Each number is 128 + 24 x the weight over its row's rms, rounded and kept within 0 to 255. Layers, rows and columns count from 0. Numbers have three digits each. The size before them is the row's rms in percent of the matrix's.

# q: layer 2 attention query, 128x160, rms 0.119, rows 14-26,77-90, columns 0-159
# k: layer 2 attention key, 64x160, rms 0.106, rows 13-25, columns 0-159
q77 087:144141126143150169150126100165154116073120099139082108109107098142162132152115111121144099154134113137134099112151127130122132159159174143129151136123125085122162120108130131126143167074158137106121079149181094133141130109141127158099158124130124131105109111159112109125133138148167120097066140143104112105163157134092131134159141104122118174167163156114076138138132127086136159119121134083155137157103105109139086166168117141127136098116159143101129127106122093174113142146117129
k13 084:138149125088100125108143096154066158113157117159116137129161166166129103133161101155145141110106160174180117106141085098152105142090101144160143133121186099129123145076118119101099098152115124089102100179120137145117088111125143157132100114148135119156132104164125118117196121128130120141138098133153114117139102162143135167116081116146108152128087142131116088137125115126115123140116139115125106093088158093132098120115112134138128117109145110138102134171130173139102124137122139
q14 071:128129124128109135064127135120122121089142167152108151101139122142087111081167143175175095130134130147129161162153094155123108091153134115119150098140159123178150135117126128120105112068102085109128083136143121155133117109143130119100135146104149147132111135124138124132102105127123167116122123087139153099097133138116118115125127126126128147150173095123076138127158082113140170146092164143114118139107160085120132126141157162084149144080165104144127152151150164138168120152153107
q78 081:154123143128147158149119113115130169091113126093133154097131122160203094151112126130133153168158087158102127136188079103123131163119144113123109135102118126154124118087116106143178147082120147139152096181103121100130142163136120094140135112109134092119050140095121131144097169112177140145081121111151146120138113124139098155148107136139139149146133154147091125107114081159092156121132120154123145112111137131078129148102130127124106117124115119111139120150151104133114145126142142
k14 112:143113119108126094131110124119106164131146112123172121112140180115129128072179116156131139129115118124083120128121111192137152111100142189164123136123127120117131122099124133135126118065119110113111156117114126142135136168103133140110121146126133051138129073129131137128125104186086126158154160100172102099148114119108151131180146102105140105115163123085138161124152118125146130153105092147100154102092160146118134148143131123149121123157141116108152183165117145123148141116144138
q15 064:159104175133185102177167073153145155136145137117138161103128116146154151122118102151147113120137142116107115140156136153150108142112121108145158139154110134124105116114121124102150138101115134142161127094107126162092103143095125123143134105114135132121150151125115082082159138125107128155141131146114084106130135113136152171128156098117145155147132095153073161118123069130108155100134131129084146112128149123138186142153094172102118147123102074109137185140147114094100117148112159
q79 077:118101151116162107136144137148130118166146105122160125135105064146133130100134142127132114139137118117108134155073128120113089138143087145110164121124081137145148138149071126083126156143081144125148119138099152142112168137115100081093149063109116128120124123092112123170140161099115135122105158135098134133102095161143159116112140208132140142107124135131139107134123115153102134145115134105121163129160156116064167155125137127124101160146129134098118187143130127143128123094113157
k15 095:117129143126115107192135150120179097132174143121128149139142119108134099139124127134145129198138083109123097141115122132073174103128150134113135153118113180156069108115157109105123108114143119111155167095157112147142127130111114166132174151121130172112093121140095114114101139108141118115099125153145137146129117108083156144129150109127130183126145138113143096096119129104118084088151164144176134169088131129135107161144118115089127134147122127117137128125166101157157140106170129
q16 065:127136168122145140140120121132137161115128140183107097136135102096114097167112122117098078085094165133111164120114130127154092146149163099140122153129130155147062116094161128081182159126133121119141134073122147138117149133138144125136145130158127138144132194131143140093118124108107153142108100139113139116092109102163129140150130122133117156139140112144138110102097098097161145097184104153115127115141125189114149159111131131114157140146113092161093139131161136084150098129111156
q80 067:148093166076168112097117149136079136128108130144113154119106134156142139124104109155168127145129136122121138138090118155167103089148126157125138125139134148139114124154114123107125130102071123122150149091112138133115148120119160132134125115143128107146157148091089106160159122087137144125108142146150113153073123095181127151103178157140106155102154141136156083127101121164089100119147112125086131127162147124067158163092123157120126181160125121144134132138114149083114141140095159
k16 098:120118161181123089159121117091175084133112136121103150099093117132122159098132151111130117134143116082089148162109126165120129105143152121112134166121076157127118145117152149112157156122127123157135170035137134133146153125106139126119153126122117114123098123170105133138072145149127143161090137131129147126141134113104134149143200142116124138143149105136116130071123157097131138088167163149136119139114103164123156180145112129135120140107161132112143131111140098136119174129136145
q17 061:110120113079144094127128115117122103123143143141145126125141152097104137087137134116161140139136125123104116161090113094119160106132127136135114157109086141142111119119174107096127083090164142121107128151156138105138100153118112083141164115153144168154134132098102117116134126130137168105144113134193165119123133143073175117068115141098077125132128129102110135137121112164164136165147119131132106175081160150089123148112152135104118129154111160142098133164155131139090133108137069
q81 081:101165131146142119116146102131126135158090127125155137133212143072101155138114135074146129070147139114124132128086125121121135143120087135110147148156160138135117134119137150136125140167161110143104157142116169114152064107128142132152107090130134160133146114136154151112142156171138122145138109110115173122101105142116105101112118144118158071092122147122083162107150152115144106092120133132135107119178105111172150119080122120120159100083104120122118136126145123138101105092154136
k17 123:125097146116147148143116118110136097128094162157118140161167112091110149139168120119071172163141126137126138064153104104146123093144129122136149133144124150099143122125110185108146139127146154109143159100129160173112152097113113136156139108114115109110152140135147180113131149135084169083137126084131115137115144104118124164097126129143131083105118131143139123124099134156192111123107139166140173135125134105162129121148130152087176125106098149128168145115096099133121117121127185
q18 076:169163120177119097135140201150140157112102116110146082093138138110125165141099137095120152122120122119107138135110127176137088139076163156117126125139165145091127127082125138132187096136114137134131135113135159103136140124128101142093141099173143093120110147129164133136119146125114147146168131135133108155154130138112108137105154126131137146139120118104158107142111146157135093109104117098156185121136127146117132153084096127122151147108180111087163120081129111124119187141137170
q82 082:099146138100146132153154120123126105157126124099186123126132146185123118108168189107165108160119105109103090151100085123152142120103144139081134102151107133121119118130121096118114115125116117111114141151107132138140142099080095105084120114138110118111093106107125126175113127159108117087149165129135156137151117151149148075114146155083127171133101105144150133132149130170176163120094139118111141132124125147086158139140145141124142167166094174105126169119166109136166128121128146
k18 094:158133160132112177177138122146136089124123094118090146130119130109114152164058159130131118127148113158131117182128169106114127087131109123099128137129141136096176111170133134149127113126146148151125101130166129139142094120104138163087123134135112114071116101145138130151135145145125146133133115158117133178148169101144155085136115115104143141181107113118113132168132175181156148157092130127112150160168162123104153128126111125093104129112145159112151098120078101130163126122118135
q19 073:093140139090133124110128136159113109146114130154146109121107155097141145123180105163175120078139147124116137135153121144137126119154123083132120138108114122149072109106129130119130179108129114104108152120109146129123133110125122127135164109142152132165161156151126101117112141128140117095118105083191128129106134138149113171087123161098117138111174137104137117120125063148080154104151120145134127103123116158080100193083139147095153135080103096155102130115125132108145100111163098
q83 080:116112168103131090139151121159115042164125153132157095134119129117146155112141172108162093165112099096125123148084091142102129076144102115124133138087101175127167126128105099142140122150092112155148158128091121120138169120118088134104152155133130142118105115125095140135089167139121109091127174107161135129131134169112154089110151170065125136138091102137136124121141126146121164161119112117123146175122169136106124136138148138116124142114119136144115143101151144145134143096127116
k19 085:135109075134111162178114106107130076152119123150143149143121134178104122123092177132144122107105115130103140168132148145135160071118169084132157137147080115141135152115169140101113093110149149147142118082146110141135127145134127135142128143157101117150163099135132130146140134097119146107122142179124129149077145067098146140144153145110124102142106059160106128127122156114146114114183128126174123103137123124121189158148095108132133153138138134135113151120127115117140129124088151
q20 076:163101133120123100095171125103100182121131126142133123136104161115118112147092157171137144134113146145148160119117118137112157141120124110170125141127128108116088161092090120078164096147134134100148120110159107120103145166119129124148174111109113104134164146106127119159106148104146146193126123157117140118088124139134152156111081088145123149112125150125156124104111117110099127114187153102135164103103127084135158129144117132110168166097118097137121143126117099076148163142079159
q84 072:142138113120149136130125104157137125132107122074161180113129130122147117113112145119092105161129117124112123119111104121153094117110123153106152099083128142142111054130093129100115143169067148121163113148119117132097113123124141113117111127131132127120116126079096122118149133106147167125152114150119147122117122132162104124135143137139156133114106145104106131130141158181096128152115100172105091118159154094119168106155111128118151120218110154125086163134117144104124150108110203
k20 093:168139126130126145151161112141173105127178073123129152137124145113115126119105132107103151186154082117125123164111111138083189127117117133128089142118129146134116090133134114136168121131135115109132113116156117144144132104104128092112204166133139117085092144126118109134122138137107150127128133174124109152168142121130133133125150131098117138191115144098154131118153120120140103099115171115176162166083158145137098108097127144129124083117118165104133081132154105145137170141129157
q21 083:097097116121112139147149127102094102160133138119129113157130132097110136067132141134145118141163113186105121139168175138126148127125103118139104115106080141127121134100127114123135164113115143170109117164096137106139168135127154068165155156119123170159148164127093145133148144089077129131100148137135161144122170096086175124130100122099145122098121123096085112120159090127113150138118157164160092096124115180107104148101106132129125085115154138125123140139112107113099114139108143
q85 085:076094113083149111144192093171117095125089104165136143173138122136112137134131115094148125143113137130071137082118135133117146147130089127137132156160112097140140146123102118098149107106161091133089113138102125095139091158111114140116166089156127114151117088158139086111149154166127095124115159105153140122124177137100125132107171099138112150094121144139076097170098127151120126112115099120138134131102168124102108127145155136122114092117155107148123141148128148117114103090136104
k21 084:102118168130133066153157133122121097134116164123113121141128121120120117089108133143144122097118136116116157122119107128144139120124134109151148119102120150143081084131123109161115110144170119145163140104094124106134139103079082130124167169128157146185130153123110161103137139073171111073127146133151104129134111153100105131111127111134112132128146088131121107118185113127127136184133128160133111140103124131090086158100132109105155135122143090168103113110199182118108104132146123
q22 089:143121145161072166136117149127156128172136109078141116117145138123133162123138129090124130175120115082142138151130120128122151095141135144073124142181192115111194102133127133136132158131110111128156154136150142166136112106147126107128135119100116136111154126133157125119114137115099159138130117090132139131158101142146115123129146119146156122155130120164090068103103136137136117109097165099072103138155127095111136102148137114139102126129158142144176136115158115140112205165155158
q86 080:118119114153124110140154129127174122107137146137139135111102116103138130136108113121137123156101105125121139150117100132119166155141111114141131112133135095112116138134154115157109115151172136137135087120155158091110116201176097119100165067137136130130108117121142202103126162141187127158146133155109156099152103111141088123175123109117115160102166136104106123092116141116119092102119125128101140132136096148155146165134109101149127132147136069133147082122137112137129099123169059
k22 107:071108152121112140092108106131110109117130127122104156138128124133161091152110103130121172099113173166112125116120069097145125142155113133113105108090166142132124135119094105114115149178143071119131121153127107174142086142114113151144162146144088109151105090142087169106165131122135115120163098155146142128150116122095143092146114093146115089148150157117106142148147119120154141150152119126125097140154127149102086079119107092172150090119139105119119130124164163163116128121157149
q23 076:164096067124141120127141122136133171103142081094155124096188128152134131151122122109108129129134098121189129099164116116106155120095124115148111099164140109106142174174117142138185121139139089159124117146122131101122106132087101140125111121105123111113169080129114147159103124154137137153144134080097124147133104149158145166148126147158141138113138124127142158133101175145116098138094120094116139126137146103109168113167079099123128125112114145118143125103122087129128136162128191
q87 079:103136140151124127104078160099188112131214146129135097158090150109114106080137125157130126154127091133134141085109119134145110079121124144106114112128082101111078106130122118121137191172109117081151134160086133162113178131107130129077144138117116112146077153117123131111121134118114125121125141163097141134142128106153086126151117158080156143130122144137123152098161138154092122156148115116127098133136146137145155127109112117119139135154155135138103148146139126122116146110082128
k23 097:129189092149121141135101164111141122109159116126192115121137138084126139174119108087116117164147125108144098134136143157099115126143099141100098134120116096123152122149148132116127138169135139107170078158123111119116128123178097079142113125115050122120133148083183135122122093128141112124190076136115122148139141106178134135123135109149169140132089091152148132128108144106121118116120104133169092159151133125129111074140136134134117130126127117110119118128169136165146121110108116
q24 082:164172149146137111151125113128142187085127134138091091102125117132162122157142116128105105078088178123129158130172131108120114138148134153147167156130137116094103143149147195090156110114146148109132120108139144120070113097103156141107114115141136135131147163096150111136124141110118115171146109131095086122103115126143148155155156129177112130122134137164126122127096077126137131090147121115128154095155129119119164112160115144149104166133110075124135137149144106109139121135154189
q88 069:147117112107106159130105133118050142140127103129085140112097139145136088155127128163151146089122144114121135137149174112119118101158149137135125126136130121114102140138155140145131117131080151109151096122135093137091141102135159094147112140137151172175129163092125108129163086124117161124153139129123095123078149091129120147157149096163147150132136131137090104133116104133052108117154112090141117069148100134126132113117088160137135128136174102140171158116117105122154140176127123
k24 090:114170139151112110143159169101136135115122139110140092097108145151121149118129112118121122142117110081146103139157127160099121128095136129132131165123085155130157167076189143106197116092113118146127161100099140153136144143173100113069138136124147141108086126169152128135089186164147127150110127133137126105115145127096100152155151117104106153148158143150091125100120116119123118104148141170134133145152154162141140164108102117126150114136133112115156126134162087120089169118120102
q25 065:139125152103191162150088153157114075130150126105170129140182146145127105106199123136147138100137130093099124120157113124141121136126138135110101135128126152098113148141157129123128132140127089164112124127109125137120147160126094147091132134129136110110151130175119152119144143164164143125117151168125124154132116128135182102113052154111180118113114150176130107130141160141139080158153121128135135140095128129076119160111126085095145100156158136104138131094093108101115115130125146
q89 086:117096144107134110113115133111116120135114136133136073142131118144107112051170125117151128109128143150104093128117095126179147090081140179091099109153147113126126111130143126132109142148134120125153169120092159137149159098082162153105096127142145131134097132161110116081148088164121141068145144109150118113141178134144076108156146143106146136118141143102104125121150124128117131134150102121128081149114131147094167158103110136154110129138139119123133129140140165123177069118110091
k25 100:191140139141116149145097099106132156148107154146135148140165126123154182119126135105136132116167118109099111139107195116146124123127100139156100161141104117123158184176153148159112148123132188142117132107127139099113100104161138141127111100104110138106139127133158110153075112162126146107110106143087132162108141066153145144121178108119159102132110106157101154106106142157140141129125136119113126092173098128072138134152100158097108144120140113129132102096109111128133132140165130
q26 081:067083136107127141119137114158109053132120121160139144143105123116128137104113115110166144132151095141098145126100108151136113107139134124124101140086095139165131127126128071142110099149117139151134122145136108126158143153131076135133175149125097092125123139099121118145161133128139133129160143097162208133125142161104109079088116143114131129151085123099131129139142152131133149158117102107171133157094130160131127149054122127133137106100157176118096134138139121106119125123079127
q90 071:142127138080131141149150144149161121181081142094135146138175138147139152117124147116113122118123122127080109142140131130124172140100122120091110100144110168148176122128089173136142094087113074146101157084096122123156124126138100131121121133134146118091129092152139132142119130134116150114134157093159150150119130175123154111097132157118115135140079106130127102162132114135190141133098166132111143125145145141101117107122184124127140103095102172095102131123159148157112115099176172